Weights of a small transformer language model.
Size: 20 layers, 3 heads of 32, MLP 256 squared ReLU, vocabulary 32768, 5.32M parameters.
Architecture: RMSNorm before each block, rotary positions, no biases in attention or MLP, normalized queries and keys, some layers without attention, shifted keys, gated attention.
Each number is 128 + 32 x the weight over its row's rms, rounded and kept within 0 to 255. Layers, rows and columns count from 0. Numbers have three digits each. The size before them is the row's rms in percent of the matrix's.

# layer 11 attention value, 96x64, rms 0.143, rows 36-63, columns 0-31
098:151162154063160153115079145157117153204100145093108063123118136162130108116136124148097097146194
074:121149157094163132120163159130218086175110173088120196125175114106158124101190173163136133164134
076:167136103120090110077198069136148133137185093128161153142058155104136140074100059081162098161118
092:125116187138143155090140159098163105156128133145059217135169116063111133060138082130104186137172
078:138071172128085155104130059122055137101138118145122111156129125148111145075096106101083165083114
090:129148122057133154120086163197149169181098133064123098111121104139132129130144163142095099148198
093:136106154129100097138109079115086124083165153129132162107100135118152161138144153096102154102081
101:109109137189101114143170128105106152110121110162135161132138108089146118121125128123136161114068
086:176135119137118125128121120179152094114132148129143117123071183105115140069186135092131192112133
099:136163129080174148125095104184129135153079156114044069116112112176138118063148150159102094168189
095:134136142118164150148164076102135138156064134106119120095137113176123088187086183077132138153078
084:136165098131170165131128144178116148141153130150134091120199090171124128106178066127139104131137
093:145183118093164150112119198160201111194128148120125131110119126147131135081150111148119102198194
087:158124131122128148132101089124078145140092106175140071138109097168127148110105176079127118065119
103:122132158134122112142130148130129144148077110142136165124174140121123158190090064111136096183154
079:108092127164146070182092114143123086094176140151119152136102135080108137169176148124152128070122
102:155166133095151119155108145151143133188111141090083125127150132145139115142110102122138088198201
089:160125105120167133181087153204132076162169145096088101138083179124095167134150139156160111140152
078:138100138070096179119070097186139159164149154091087133163122126152155138083123148120098114125169
092:150108153114154137074081065122164116151159129139121100131068121111129130098166165099098094110138
079:087128123143128160112160163125116179132136126111092083159213089191122081134101066113135093156110
099:132127148098152144163119174114067163132092153118072165097159090136128120184139121186071125103167
094:146174112086175145154116137150165169153125123118145101125193109178135096188113123096124058165122
083:140114161125116131123135139083212122091147121166144183101090143051111138110136063167138134158148
088:103143168093109137133107115184118153148072131136151102145121156124152179035156143135076127113112
077:110183141152143082167152176129145102125074129120144152121113171094103069195122099187190127150135
086:129159086151130136138130128130148100085148152115054066129151186125078112153157136132142149124132
104:127125162150129109160133088140104120110101123147128146120076091097123132111165146096127186086093
# layer 11 attention output (transposed), 96x64, rms 0.156, rows 36-63, columns 0-31
108:088106144133092179057097127134050215119162092130143136126129060120156095126131127118160148139075
073:137144149129156138150137156138072186215168143156151127164068131161141063086144066111137138125135
076:146102145067166163172082131089131113079157114095168168136197095080139131160095183139147117082133
086:141135101102122188110153067173121142217176147134159133099096136178171114129077177123148162104158
083:111087110117142233133175125151163110111154142150140140045133188092129157137069193128169095155146
107:107140140147071193035084123161077204134153112127158137134116095151135115140113125132138134123071
092:147099095081175163159111167206210094137109133145167151172140159032083155096113128134131091119123
102:184162108129140102155189116135168030115130144167131085114143191138138172158136157128142102158203
077:088138170052154200116118130133107153102098086131178114143158099099096106129170117144153062162140
115:090130145111095212060093151095057210145122117165142130117122104107136105129170096129108152130078
088:143127106163130089069130162079080127192169124080074131111140135140174180068138102149178167130134
081:067166165106089123125122136064124136156147156139063142100124121094166136132155122110062164138089
098:136136157129088212093097127095038202177151148132139146102117071126164091141169099116114166136109
082:097139162173152118071152155084173074126100121154119153076147138091161174110147156100144117115123
091:149162075108146055132110100147126106107200139119086191131130081159185145185131160141115142071048
082:136142100066174065156130124219199113116064141159144106199150177096092135122126130133136103105130
102:132119126116101106077055119114068202124165088118097170159120065134155135153153117152107148094047
089:091122120088115158115118155109113187092104134131137116219146126138073079124143105147152139143060
085:100083135126082203069093153173107185131151114132155159132115138080077086091092156148121156125062
090:112121135124188164120127152125116130121066121161224142142156116100102093084108137113169145098120
079:100135131170060101105120118066094103165165123118045099082124123153158141129113131136060181169149
106:161143090133078115094087107223137177125159157177056133122078120137127153142120109101120156158085
095:090151144191092102092098147072059134172158125115065149126164084143158166124145118149104204129082
077:178136111065117169187101083190132143127123184165153141132171126142096111202085144129108109111168
083:069154156117119167100183129102128135103159134183195099087114151099073122151139135104144080145068
084:180172103084130004145149156147126151135146114066110117168165082152174148153185100145140137152141
082:105134113128061106107103119122127144136103096105079110132150135185143147081126092174057123152159
090:162151111076194154117156138168173094110097161155189122158142168078111142127165153083149066137157
# layer 11 attention query, 96x64, rms 0.149, rows 64-77, columns 0-31
057:123105143076112158183110132157182149148128164145110161142122133116120121076115179083128032141149
051:082155155156140105126150151095116123123152121145195154091072084163136137140122128133117203173161
077:132189093095100145168114146140131116083085079143105132178079148110150106095192081134160100162145
104:137185087155141099123114122071071099116109090129118088130125067168111130153159089154130204108124
125:136196080117089137092079159091101127091091070141079096190108113144122126145148057142119176123121
090:155150085154122083098131075044104095159087099127093070156186075148132135129188089104136167129133
130:105093159131176133191169125178143139129161170123162149057150149123117125140135207161157073143121
099:137164145124120163141089211118127139109089108084053137149094128156142122144131115167109164073109
128:131130163137153175118083153156152139107155130102081136161083125189168150136110107161142184077094
149:121129113149093158083096118110139132109104080133114148192070121181152152123067044132096189087142
088:078121148140129129094143167150152087141107132075145078154117155159069072065123169130126160147171
112:081104097145171090059069148140110106109068083114161184201152110122152122106109133110108188070181
116:124119155097160111134111080198150089130146162109152101099073131151088097121127155061144127097117
113:156120138134045132132144124099135140148124119087114062153130072145067101167098096143116121175109
# layer 11 attention key, 96x64, rms 0.144, rows 64-76, columns 0-31
077:150108091162136090124139146145102097094139101142116131101149155120171126159127116108097200047078
093:180106119125136115138057072186131129110172078144090158138157109079105114145139105128136150159159
063:171138128112060160117146098136120196159184132124116140128127087148108146156089156085129148132101
095:103182081117071137126136060102159117132095123079127115135123132084138133117089083067151146129179
105:117196162134092123182126041077127103116091090051151078142143127136149139098108103122124104132173
067:135120140128164144134119114107076072067060117177163162193120125097131122078156084137118080142167
087:127087134120105087077113164188128148145169151190100162041112160116120144142113134140126144123083
094:113173163126130137152127075122116098129106076060113060135168165120166135088101111145095113116161
141:083176157115150162120146092103127126091108073103109118141128147126173186089116116147060130055151
102:136179112124141151162107103101104101107053113058154123168122142162118090171154109190185116149172
093:121144133089167102120091184130148141124156122118169093122190116129209089122119101136149125142165
107:141148128153122110138166056073095091176047164081158133109148099129120108141130127129179101164129
106:132183093141167135162112097100162123098140131145119040156170083100127098188180156144096042113129